config.toml
num_attention_heads = 2
norm_eps = 1e-06
init_std_down = 0.0
lr_head = 0.00819
Each number is 128 + 32 x the weight over the matrix's rms, rounded and kept within 0 to 255. Layers, rows and columns count from 0. Numbers have three digits each.

# layer 2 MLP down, 192x768, rms 0.194, rows 0-191, columns 64-127
148146089123114145119102111115116133095096136155108148126162100141124083156147120139101109164131156176115113133161132091119112166124098143090099131111174122101153082147098181122191148109098123
144047113115109137109101108161110096123145105118139109114139155122090079145052105108078134126165073119131125152090146122147121099113145092125035076087134157142117118210111098143151066110158113
111156135130144116113060122111147208125121165105084164090151162150146122135121121129132112131164091151141112060114119139086137192138133105136208166139135116131120130089150098111125107134104129
121105094117144140164127141115098176142104129095156141107135135201148106121121112124156102151115139177159090114144179122122134144060101095156190136205133108149124142115158114119082154193167131
121163052168143188138167102149136103097111130094104147149124129079157155153169124117097125175157062150121130135095075156170174054144070097128127100072126109156146141135115076109134107111149092
115153172118164132120175167145163114124158109163186136123132123142074132161116099161095124111125177129170072154148138100113081097135140171059113084102165090126128119039150140184131089113145069
163091135142173178157077149110092069130107126177116129185147099103137064181171099144145126128138175124091181100093143133208134161153133135117103113142138125133102156135109117159147184040145093
130100202124131127145106095121132160110149094145153173232107203165150055101107162134092134124146070110126161149133147115131168106094153104119123112194115087081054152157159141157129151118164088
174110081097097175152143103087164090127136175173090151136142115155104173104092163144111146167120144115130201134075178108127159045210129165125070144188182167169135087174120113155092166166124087
084138139100121080110072125146143147156105128131150167106111074112081106189152143065108107097160131097155118170133124142112124170123144123112153088112125122162073128131147123103127132124121137
116130155128093191108159117176170132120124140110168119138164117109118198165106143132123122119100106139133135139140057207127127160120112120168112133136132117116122136076154142101092100115087187
181195209039119095166205098108131155140132102149051112119148120121154090101087137124105169140161097083131143166109086145151117138105160131153131119136070136097160169102189166148164171123050143
116079133105099168092097172098105123134146169157158132158152145156101116102093177145142150122129156126090167120135081170115107080138122113129134137176081151145128115213087090152097095127159149
104104136163196091089167144093161063152092157107120154092149095106178182125161186100130099114123115147086109155162136131139141133105116114080165144084037172113152140147097150134119060139107136
171138143134198114183150097071142166135099127141112103100146124084174096084076118122208131121120089124117163110178049145083072116117114091148202097117111069052101075155123158093113183156201133
111155130180161135080107154153091125105122104150130109095118133158102143125123091097151084135109129154092130112105117118144185199129141105137156132150170163217127130134104155174110143165131126
156171134152128130123168115134143114126090144129140120107153174112165103184108165109154112116118114126121149085148049175113139122086112196066092106120153085124135093188111144126104126108132143
107131167146127135139118083123112174115146080137199164092078108143157155167108174148150126070137133135118118124141139106162125171137095133119137119108088142140105141063180161163127219147123131
112098135149151111136144083085106116173128110144111155139111156101156138087092091161135130175119170057180153149150136031137063125150110125165114110132093110077128105126097182187120151045150108
060100145127127155092076140093093118128103134172136090135135157109094090132143120147208127134088167121081134122151168174125083106130169172160139141084108138134158107165149151137135095119111134
146115146119130131125179101133115150119118086128151133103129095189092149139186155139145128131070112142136061075137152143170182188110139138090130177192145133122103078091069172135132101158171157
117081146150115167081103111111131176092134146200131167104101128183120168132137126147164139048121108186152067112160155086136165119100131088118111116143131127135166149144153093111150135158140161
102150035144177089162097183106159133141133139142125157131125142135118131133136093144081137089185087127103146118109096063155173132149176137212193124191143100148151097107156141081151131143173108
125137171166144129089204147132112073149133153108119138092117073186148128124145181146118153148142113160128124154131141170115092141110112116100139136158104130089126105092093156127096129155129123
158163150113140108162112104124119061148161190146130108152124101192094105154177126105151112101091120122104087146067117158118100190153148089149162120185091115097127102133132078107073159116062127
208126137154135083096172103188144117118119127113156153076171078159171090126102184145125114113101122087160072126152127120099104165146137151134127135185134110124137136132138084131163166114126121
153047167122125088079140137110108105135182125124156092071186182166071147150175124139130115117161082178123175107128159119146043145143095137137166120079112175135097118127165117117120094182089132
177161156122109170151178118123142136119091088107123148157154078111144129096101101139138105161122148130143117136139148090152153142144101092145109121116075121105156185122002186121125127119159129
124168152142129127114138148176182152095117095189130158098155149070120093122127105139139129164131149145148086039136133164170076150111135133113120128112083110118157072095108150167151108161164153
140114131114131117135106074134119145191143150118071121091138157150102128108132211119155109119128129110161138161123229122066152135104092080123120139082235120094190180152103104148111091134120119
152073163143154137127183095130114159128146092100121120148060128131152125142118089117095116129155109120132160134160127121153138155077096085128123140120161231124148107127103170152126150102142104
077151139158145106135119161156075155112142148116157126096108110070146197136200132109088110144103078088133153135117178127129143100108120147100158135122104140118119140087110092201143136078122106
126081106058131098099163114142112117129110165108155140098123172183109088151084083166157100137091075114112129099133071116181068150118144130123101120141128157156142160083186117115145167171131154
107199132164114187099177175127054126123106188189097154153090153194163126065122138124071113121105164166109091112129085102145128081104165102096068099083140102175111090159141144084109076072097116
157081098188103105160089140130132118123097124133091108138123135179111076117199116120110121071143076109149125147127083131108118122105158131067183127132197162150154096140087130116122097136133122
118125093189155157141074137138135124168127151170144129162136085184137100157129137089145126104102048111127099135173125149144101100096174113136124150180212109102103171114113147142140098124161137
145162054078078095112106108124178091151186147091155139193109097129159142111159146124107146130087131130142160103130056102101201065067099122122121149107185086142124116148115135110108119143097155
074145124148126088038181152132195134122133157155140155105190127101107118090108119144144156125137148102112125105170138162128104138124095147159136101101250142099111137085152048142109122086157137
126169180118167101107163134124132145126148194114125113106105173102106129089126142124162130076133122143115071117147120129068131116107137122123110117083167107128091103135105122086092117061147121
131094139155089141132125126114166146128153154141097137143114119100144135134111135091086139152131064180101194120109103158097112115137100118128132093150082152141137135155144108115079117087107127
162123200146135042091139099135140126090165120121107119141133078073136077163157086144108142103134084116165166135123115124084080123168137139126110094125161116125152156127082106147112124136127144
099131174180147140178121093150171039128118182156196149127096152074234104112083075122184099117135115177147171101104154145118155092177143097136129131201097091071139116128108125125101113076192107
107101151104111115127150071140119168147088124079073166150143186139090071095109210100118144148106122094152131098139124160150138176082089092113143150097146093083160094140124125121127122156145106
095139103127136107081100127134155078161176141108133124134171183241116165076131124152190122137081162088147108165139141148176140151092120159193130161098102118177175148130097154105101114100095131
157140161109156195160143108160108095183143134116105126102124149106122192101144178163162120135146125127151149147146184146129097127148139138124134155159110157085134106098109200162129070116154142
108151134062097172138105167131136118083080190056187086135123078152150132077135158097117120105168079128142087156149091204102163144130160166154078118085067134175122025058126115097145141098145139
153149125070166098117114118200120106166151149093162131100127107124108105088163126125101145146134090113082144114123136120119091123122189092143147166159114131111152173101104114140160211142102128
079116114142137103116108143137110132141093120144178088144136090098080058090075173149136123134164101119165155127137077111123110092124084125141082123129096101100166124100112132054085110140136152
130147157092145094095163140090164103119155138115126126081068132102107112108120113126156161109133117077094152181146124159155133156153153146133184162111161111114090111146141155157129135106091130
123158151117115131143144120134152136194137124129155126122105029117115160080122169111126126142107161162121131138172110114109117038205126150140142102123061150151108106134171099118160149127161115
106040088164112103186142124104108150174106131111103151129125145124092137139122147108141145125123105127110112154107079112118119083159156100132118130122118136113107129088164117173146125167110143
120114057158104135149123174137099127127073146093101124117126151128094149131119139140105118147168147112125167130111100075066089150125134109131136174088080131099157136087098121122123156183130140
135080143082080137095176163137148131097138067134090133129118193150149165105132138133103155098137178074182148129119166138147138128108148152149201167118134111094087114124147171140147160152089163
131112118095139139148184127117059142103126099173120086126109166158146086139127150124149104152158102172155126147158136114185140145091156133111072108142137127115114078104114179086111133171144138
114048118134167098106106093103136117064188105103116142098105175167097134106140115124109128160156127087173133208126121154120113081116153128198135099198186139116145086087205113085091098106144124
133128104139124110093131108151114119115107150120088142104144189118125074103092161120117176138131133139130154111129121139124199144115082137154132114123056115159119110141145150101196047186136151
126112110109101124097118107130102143099162089163136128202139125069090100174158112123096126154121139128089097115169107123113174139087148179126177158147105147168099108073114165126080189102105136
123145136111136145115147121087160097188073082112088097120102131140112131114184056131132145089107134095138116112141161119189173102116106094164180156129171115158131131131164124143122122180119125
121147177123196134131207110130160169103108147108122076147152092093080078160155146139094101149096169088129116111137068107189120051112100154092115138129107145110149171125168060085126139166158111
084153163132079104200056148164107172103103115146123113104105157126137121107142131139117125100106129128054106185158107149108116145137127110093145148125038140112137099134165148062126092109155098
070214142130145117058098161100114183157096094121105124106170140057133129164125142141080116097138118149169119113154096154168119066146167085111127094079163117124098106119155144142143103115172111
170188131132166121118173185114174077128106142161181118085114139109161153185185099166090105153171148137050153070124087133128098177125141134183065190126125062145150186204166150172145063132211153
095092135136086155074095196102148106135109129170098147056101151115147136129198105121136108110110089102174130115136057135157142065148122072100073102169114127145137133080094145068051075180131131
177114126149123165142125145140144093152146124122146095171097191101166076082062091090130121132148114089186119129132086123112199096136079069131098104108150132067120130095127118123148100133152138
121110078168172173113102126103119113180097170058099111175052149125162100162115116104115147140089121096117128134109146160136080137091159117167122102176130166135142158092196120122078116084116114
133135140109132085128203074141092095132185127120119151106137119141083084116130117143151151119175138115120066092159094133083090056099153139116141132090188120102121158141117109095135091138122107
068113095150092110207112130152221100114113069106125147134132137081138145150157158173150119157099138182114210166138073146113067150137142101123170149168231136163100220121113134108120194147099117
098088119101130120193141104090168166147133130136119125173152122146134188155157054127129096171074131099137127095105095175097220072155116152077138116113042056095141181142106055068157122096120118
104093188116144190093121152134119160107139140186183109120131131095140151135136109123132125130149114179164111110097171091090139095118108097127083135108117105143160125144100143149119097145148139
155111132130117114136156203133097142124142178128163124160145155139110125112145065101115099182078081092158121093151103073126153101131106063066100101145191114120124131068231088180187160162135126
073136093148156128095117072158129071135100132109110114161137073180195090135122119120119114110127148156106149142140086156106114119131121122141160135062079063105172133109207065119092103154049084
143128190155102099104212112147123138099109153127096117120084090136157119124154053107144128188101187119088152156090111112099136146113114114101150137131103129085071152120152124119174124174126122
093118161113159106088123131105097164127100119151137168113092100123109198138130138097117121095111096175101122095122171094133085171097121136186166120094150088101095201156048082110138067094155126
167190142153097097131155112147086165094128145098143110144110075158085144089143213123133110116156128125138182090105090141124112081183124141082129114111104068117127155118130103114063150143149103
117084121207108120156123133126142095093167132124098106182098083070141153150092118090112127170111157131155103127144088135123153125032143090139166148137129029132117141146110161115164149127140125
133106115106114102170125154145142136106117122082094125082216106173127059132155159116103135140170107099095100178151111041130156116100154138162179128122073118106129116131123169148126106159081122
108118102132136145127129113113171178167117133153126127126070124143134117120117115125141124114126113094152100155141162146170135155162137109089126147107124120163110052147151106149057162092171098
085171203112129143140149153085133150141159082145112135158164126219195139105106156176129121125102112120184186170136104123137113121149125168095136144121091141159146178112114130135116182080136147
168096105132123099077137119160099079106104124172115162155218125203182102154174118114135130132136159119093130109124173063115111100150133116183114109143151116095116068177091119106140072189135132
122152140161073125126198143142096109102136162155153170067073099125128161123069119123141126065171148109072137095076126137098084150145098103109169083089098110116117181050127123168162123013139139
113130165097111112122090143163082144119124097153128101096091129153133176122123138124124137131192105135168137146116099145107071112135145114171059114128120196071149163136148141114151149117095147
135095143181098090131175145140199158096135102155113137148105125110136052120126136153136120079126104126125065161131139132062254107129098121175097127161134093121106116180103093122115086211081100
130133143150125143094089146149157174128144112086134122146133141149121106126139151120142103154124096107167170131150065161104137126084128177160137138158099166143103133174186108179128109149158183
167117100140175075057126116123147099147105142093109120110170086140147061188125092136140144168146129077000070131138117124095105191094109099107147150130055148173131117162134120091157128068134079
073129112113107161148163182180148130152156120125114110114154157141056159144193132137172119172150168127093166173129154100102162134120150135168135161157105126164168107077162138158128103135081137
193118092103024121139115121107153131110127133142080168151128082108090098142134079156118116153089118112179048110161118147111109135102156083050133081131122049181107148092115087180129108074159113
148127149110124069192155127151117093121090116074109123166129057142060200143164088131152131084114124117121147084152122157072188192119125112173168126068111101113148108152227127126183076136170161
133196094129123153116118127112142152068157097136172122142160092172172156149131145136133149105187163132102127111187088125070147093095138123062144126175012142138156168183122170133152094140139117
128086128175113091156130170063116038105138139165142156132086158145095163108176157162128109157137141155119191122104153080101157160124112114086151132095128130076175143174091085112152165099141104
134106128129157067158072098189125135109095212123153104167124197124100113109107098108149126087118171091112115119127178111110193156137106110084188170130206161186122133110082136113123099115182121
130130109068074106143127093151108138104140193059122106086126098120113037140154148116135124144124119099070123132135154076151130135137186121092123127133161091129091154060129143193046123121056120
131169126137149150096184138107079109115117133067133125204107143110091149151122054166081121076118149093163164150130094070083058080123124106088122135126171130141130122148107101116122116139077118
120118184133158131133063155178167094103120179114110124149207083162120159146139110135124120166118118073160125141084176164144070110121117150054105159089105146163134123069047222145110087143129161
128051106102097122146130150119090133116045100107061150131100135097095170111157115130190109159120141123115101114132129171107186134117115074167157156134099143098146203152082248079143152132147123
142080121167057160106122107117115130107183069090142176148181122151067179120163119133094146202100172129191174133147088141095159182160132115145087152155110182115160101131162124052111142084037127
115127158108141129092169145062129143098134113169129120133072179152130122093191181099137143126101111143155140092151130148150156129152088157051070152086098058072075088138054140141149149117082154
154129119103076134125137138148076148139125099202112103234140108088155158151133127103164140192124075144143110173174119134088136137164112163133204122120087162154100099084123134150060128182146145
085095112078117054109139146097135112077168166153138148128147155145117120173143147154092125108105186116148154114117137207212112056163122124136141091115142142073110133124074158117113157153151123
083133111104118172132099181139164122158087132121140124141131119155143148088114159169137143166122148169152091148151089137082136213102107167156134186086120159145132126172075144136112170096160122
142094121118090091104104085195132115109135154138089116053161157062144132097123122154156107173127184120128064138125080131124141178115051103090107127065138184122111105081106107188144112083124147
159103136067126150061164096122103108125123095094131113109129180139141130080144132123124111135125142114156107137112130136179162160112119085120139137087153168132110158203168084108134159182146125
125112100140174170138128104147120141140085115147118102104139150112129114153134031103173135084146077140088124106142154155129122126184136096109077103182180085175167136119114122115084119114174107
118135139135135128120092163123158099113078080131121114183154084137138113154132118129153111146134176119094086130162133144072154121167099153126151141069065190136160100170147134098182164128178123
073167147103142126122145215139185158121089118109127140124155110136120134124153200116156118125144096106160125074135190177103175127193093152169112104130162131046108113133086076115151211117147118
087121156132070124173136151135135162153107123137120135101094123108150115099126136103118144132116105104140154151129116112168148042101124114138134058085137160128163182094129145122110110126145109
109216121165129106100132089114107123121143156140132110186094227082095141107132105119139125125092126071153114110105130102113102192150142158161102151097120188140119082092109051080157148148120160
151159111135111180125163121117103126107155137039117140165072103132068097157101068110150122130142120124079156106125112129088174122169073133120144172171105116138171188152118138114154172154156156
111117122148056129055134137154122168106102142114119087142107119177204153121150141128125124148116121132165171074138134126135105154152087151154159117128158104116103136072180143095120167082166069
068150095121136188150094095078170154110136158123131119165172145066141168133130129110114109181110110173087130154085127121155128190112116106173139135164099122107113120156084128199121143116174132
074104137163118185083151128064094115112047192139096129076125127142108149133111106090160132101175133141151091098164104146077183152121178130115085133104197067160137071110165115179090115129096137
142174181152133096122050128126133136109151102124139146145137110137193132087120086109078102113211126169110142065166083133151095173065171145206077117139154156112162111124097157068168147083148080
135198135077149084083127118184090139083133167109146125145153165186068167097105128073126127116182144123163075130136173167150126087160092127129130142108169185115137124136152122098121181114107167
111111076122080114132089108122135134153079112092107112044113196133135151133061127165121107113154116114082136121116098082077187165090112118092136096125069140164090108124153089183191107185176131
088147109055220077030182098129109159090141092145135151139181145126140168144182176121151135117167147143159155140101157081151164117102145143076117105131116129105059081112132121104134085179112119
117146141097089161094106141137139099108167143172162145115108151158102105108139065080150135116088154097169161162170116121121144131138120147129137084118178159127178123112205071145116169114187172
149088108142133084076147155144176144051072097100156119147154067132177161114039144136146117112134164127143088110144132105191098192092113155098125120148114128149111144146092096143174139094114077
151114072090066128084179133087101139127119064164083117152122109111067166119084112141081125148038147132121126111117129118165143101135130099167158147172172164149172131138129127094134099097118114
118120127110119132119116149186110201155124091140160123141124128162144143098160105116165119059115162114175133106106183141132123127097143083109093113174133157148188141191075108144108103114016084
126083136086118156151139145144120125146111102126136104154152123120117098141112145108126152098156072160200165133093134142105098111188072180148124125143181139142186144153092094101154134066118124
138162087132116118110108119133142121137157140097103130087104081154136116139072145104150140147106103118160165094107139171129104106147099041170101127156152128108165177155136144105101129121128141
148154128153074114113090158157172145119203099082139097168157113192112117147119111145134127145135090128160112141131117142106176123124135128111122139121173097136094141107135117179154121144131108
136110206099144157141190153084122096122154127097111131084074123119098136082135122117103128133071104123161162106110212108164086105097087121153107123087148160146113093059093125182148143096142100
126165196116135187217143190147169133119112082133111135093081175122172079124175128130209112118190164151100154139154170080152081162078143123145124089147142109141157192137174106172198172086112132
107158173139080126083103147131122132134165122138113141130115060117141138129105160167107128127129144105241165102120173125135135099122111078217153151147110108131145177099189157156119173173152130
106133102123104138160116148121127099122086041178075110150097145134146147143114083148081124176108155126183177125123096086136183183101136125126104123156166136114108108190113136069154131094093114
127120133148105113116136154122151170091061144163114073129124133139105122158146085136125136126132084106194120151160198145106145097102134155208126192133155077098066155183194126138133094169144130
143124118119105155121164147126141130132146103093122138074122116134172121157134148116101134102139165113181111165114080113123129135123169113109100124136101154124094129139217096080124167094077113
164155160092119095142136143086142093096137131159109087150200155116165130151169109123065154083173124111072114097134112184091136156149107143121099122088094178097143134107075109133136087152116131
125121159073113140087134147135126160085207145169128156065187158069142063088121178136139126168101112167125133146132186121125132112113149112109067144126209125127149124135091170118135108128134179
101190133121061113116130121121121093118188142159116120091123092184080102119110171109143133113120097075136153151179144051077173184108137173121168114165177092118152094147161146135107134126140153
136118114183101086130105180089154123137123089120129123153098118161095151153107161108130163081143120118119137171105114130141155128124170151154145125158122100127134145101122167157091138099061138
131156145149121189087191127149128101143195151089165134136123132123172135122161041157053113145093138151147096150131094093168095120081106133139202169100180173104152170179124120128070195123085092
128149060074154141157163154099084118092140092166109111163189135135123127148047128161055155133092050128149145072120124154091122149086146103171089120129123088125141163192072145085113137103183116
154134113126126155136118137132144193141134120098116130169122150153212127160145079123137174152093101134182129165123153103142090118166114129152128154070138126162196128131162112126156118054135128
117090117126118113109095136096076116157138108156118170100146136147087161148124109134182139073108190089061132135088146141192149085161129119104132159138125118154207140141073098136160137088174145
130184177136138130155138200110162179120100137128167110081150126100195142089126172178049124107153103157094176129149149088153166149114152114078098115109138142130137182116246181131074103085051143
144127111137144127112143116189089147095101138103101114083079086123139141142138164119172153114047081133148134117155034155062108151166134076148081092129179063074135113096169095141175101095096104
156184133082135171131159118109122151154152137120092124114153068090147150104155142124177140126081162130167132111156137166184111160092133134146138108125127133098141104125112153171106125065129155
167133154147088125142071106080148164108140114123108141132158121102093131130109141111112115151129127156103141131133087144055135059101149140149078144113032103166151146132097092148127082143096138
165065113147080120132137176125155131108183125058081141076097138162132110100133130123131117117122156128136090150120138151122180078126126114146121147140055121169125123050126157091149122105114126
165162129163132099158089119200147077145101085117157126091204159108122125146111132129135126077131166083133110136126095139194095093174086133099083129066166175124122140186137106195132136102093088
152145128130140154129096078121114157125141107144126164150156116134196113108158092137140151117170167114097114121126106145159174111074144190088119068116120145093174198123104122043119098177159153
136120160113104074126114124144155110153117121125126093165128106126098117127179083138132087134086156122069145109081104110139138136167126140097100135109170146125027142112113105047147112155131128
109115087173149149109101108076123115118168212152098087139123121113159138134146127136099124118102101121131107167138183101127066145118114189142134110125121130111129199191146114138088123083089135
094154144177178104134176150162106127169126143142121147057124166126126151128107166094124122132133111110148134145110083107111086150117075093147120136101145092145142176049072136136148107113118105
161109140121152148073138086131157076173110084109106107094146124142153134163099154155158124112177088120166159153142148091166074121163145112162143137167110140161109151102159131167132129130088124
123189204155146182106096134102108166137111136123119136127129115126160187142210114110135113118104131170146127145133135160104134162190134127158177139115089167139098098128123122088137124145093089
118067049074127106176154126119122134116170141142157163128141121150085155116116077124147129106138169166120217099084138099117079087111130136145175167166136117174210111118165171158165114144169124
085142117128187184128118159071088157135091131191119102120170115115087183119119135130109144104150104114098177148159157134115153140153139160106145141157154170141115122156127063134140129184225111
142111138172095116122159097139069174157160120108108141138144117147127127134219096138131122122114129132191131119092061125129160156140109151101177107159106099175086186124114075141118084120144135
114140117131164098140144101094139115101144063089127110155079109127064112163147061121169147124152093167107109124107118203131126099098172140129153140150071205113128153180131120169186134139113147
139143179113166140083119099193097127167138099137131128059136190114167170145040115133148112159148160107129124101142125109136134095105106188132098141123104145139137107047138132153164168063135173
082101099110100161091174101181167156104175113052105126135152108126116140125124129091102135137106094124152145123066100159094112180119128101179115118199145083131134148121122221127109149153103143
090142146116170155181147082157204147140135151170117131133158153153097085082165116160125131115055157101116057111156070101120124141101138122187139155163098137176142101083139151137143193178165119
107102075135095143181123151135121119157117121130111131143114095120090126140140096109142091098140077114113100182171161131130138124096067146101152112132136171186207158168120096063131124092128140
141090126117173103106143150121173150127096093108109132113105118076105151132135107136173151111089123097156145104093136155121145144145108160127174091140173098119116230062157178115138150134167101
067155089157190121159161124115163143117156175168142114200178116139156135153162161110182120144117110167118186120111186163129108120128121100180148062121113090154106099037147089154144134143060137
128119135087141163139142129119122137102114176127139151030172052149127102076114123140090122162172118176096101160163114125140086075103104123121169115196017175078120122125163149205117109134123097
119154175136125113108116119144157107103129095111142145072181130123113169078146153148089113154125119164090063153136144098098129130162104164098171144096143119115153131097171068176197106127180075
185107165184162151114164146137095128143100110148125099134104117164072130180124158104146142110170138136096135133119163126149199147168117133186128120128202097069161111122109161115116087156164130
131066085071133084153087060081144134130192126145112139134095044104129137140100127166127166156075123123126109162172152128146159154103120124172191159138190146106148138187103108136062127086127136
099084133147162160113121106117175204139160131063165102100120107137137111169088196124115114119081187148088179143114068152100109128086150156127095168129095102165105128151145147120127128101054096
118119131093083174116111138146128115118069115140106126148134115078130173154188166109167146118113156129140159081149138106098083173093094157071112165167172152155135114056166092173060139094150142
136135086141120105133150145084135173137086139205107168157168106097101123197166125108130134158177116183196082131158100200086127167112131115175145152139123124132186145170116133145109107140098155
116165157084144152180121076048118133082086087142171112137122137152144095105171045124096124155084134092166144058177102101159161175078102123165154115155133167140181126109026225141148168164128170
160153129126124108102158180111144086116073099100098114163177141110124140132109122125122135108120077161134151141090165143135098078111136128180117092085137145085104103065069113156128138118111177
093111159134168117033150099150172125079174138132150122137076107166068162154126100120131118128133155144057117140107114105132136142129134112095138120107088148109120145134223060116086173131119100
120138086168106142168080166116150116117113086176155138141056133159148129123095109083132137138144156090081149118112101137144094152199126119142160164156207108149107112154226170164135162143107180
123169148127135142125123139110161194131169139163157115105092120160107047118162126150136125139123141087151171069109134092136053171075137191153093127167116148101163165120132120116080134135092145
175140109115158147099101119066090121140055142076128149130166089149153141110145103133108128136131145168049154113097073084086118108133141148098153171123114107115054129079091141140131090128094152
099168117177168122118174130119160083145134100168132090112123104114164133145109139124124127109121067144070075118108174113109123135141144137111128099169108150059170123150212090065134138116067144
144145159154222104172043144142163150145086093150122138124087131092136084134101126117184119164122094128105106127160148112154159089120086172106139119116078165114162119152111102120199120113118101
151177128154134194103150156135126145137138106112110117136114077125116182142172137142140118177149118135147121219160166150079106092093106161146158099057117110155075153077105125123188135107077148
081112190132202133086097125119104131140162125066163118108150142174169088169135153083125136063145131134110084138150091124097194164117076145157135132165082146114167117115111171059115084169081141
107120091149167126155148091147147131134131073174102137146104139054126092139193148133169121116104095094046117113150123104119134145140117126130117117115106133117115174104173122083087048210122076
122188118102164170077162177116095101075096131145131143118129140129067164123186120131145152140103128158090099097081071151137068077199124099116162168157169148160154115140124152188108185075154173
154074082098137192105138113078120189158154136141145075089131101170155101121143110133129146116056136149181120123153189161068128127150108129165165165080091124080147155119158192095125106017125121
091126129115138142097149122140194190135115072171131106132097145168123166087116161100125110097103148125121154181129122108148135150153141177145103104179171103147111061098236122163099098095159137
124118125144136201172143080138111174151160161093126123145067155171098156055178121119129115114176226166185109164120148186077107101160085156114126108143131154132124138118128143126172158174103128
087153164163145129136112118202078154109166195161131084141111091125135138106139122106114127158108119143167090163158170137139126177100117123113100107161127088107137093089114141050165125131123150
131076109164142121113127149134106093104129203167142107112062122123179137116096115105127107120101124129153082091106062126146162099129154106081151128098079110169144134098134132087104054152084119
100093114134128192110117113141111160173144146153154098118183118133140101135123113151172126135163112080115100117134139149160120149121135197132154149119162102147140159096100110120175101154178147
132182150068118113123103089084139131142115067096162155169079180134165148184146159167127143135143081146139114102148100073139082140105164131076136110067138143089079076180165101096109170151098135
104154115140155000170148110144094048098104238183123155144126153117163169117129157149118129130123217122096099129170149115083106089174137123127134139150149150115126055165127136183117159121182157
116096174142143142137125149118147162149161102102137183145132123065146127091078082141139125103084142092155134119125157119241149181127087137139115136098134106094143051065080097112140092118138129
130158115143133158128127167049114094120164187174142123145116109116104116131154125138119142177137195161069076190110195091114122141134135109169132108166123146138108113143117156108083141167111125
115174092121122182157136115141146116108117102098125102047152153100120054149087095116128116140210154163105132079117089119111182151116104125122087147075125204187113200090101111108086123098161092
118102153086160170096124115133133115162198189134183113119099113134086044136175135141156153158137136121104171234117168079094102162053115120168086131136135104178141149160129104137118179156083111
083149083083121132124104138142118163116131155173100105122085113135183111096120106131158116135135219136078098168112120117199183178163124119196110127101144109146125129117140117120143110121179105
156128174178156114109173112150202138094147170101125135159080196089119112094121125092175100112081124120132119148109098096119059106116097146094152170086152109158107080109151158159091024132144158
172135115171098097131134078114137164165081091134048154140145036094115134122152162132103132104148144089134151106148169139095125098113140148051172109115045139158125130135184135195117156123188146
133142153163182071113154137115057111116146085089092147096097142122064099135148135106103135120108147083117190132127089167104179155175133100205135133141089135108167075142124164086124164152137116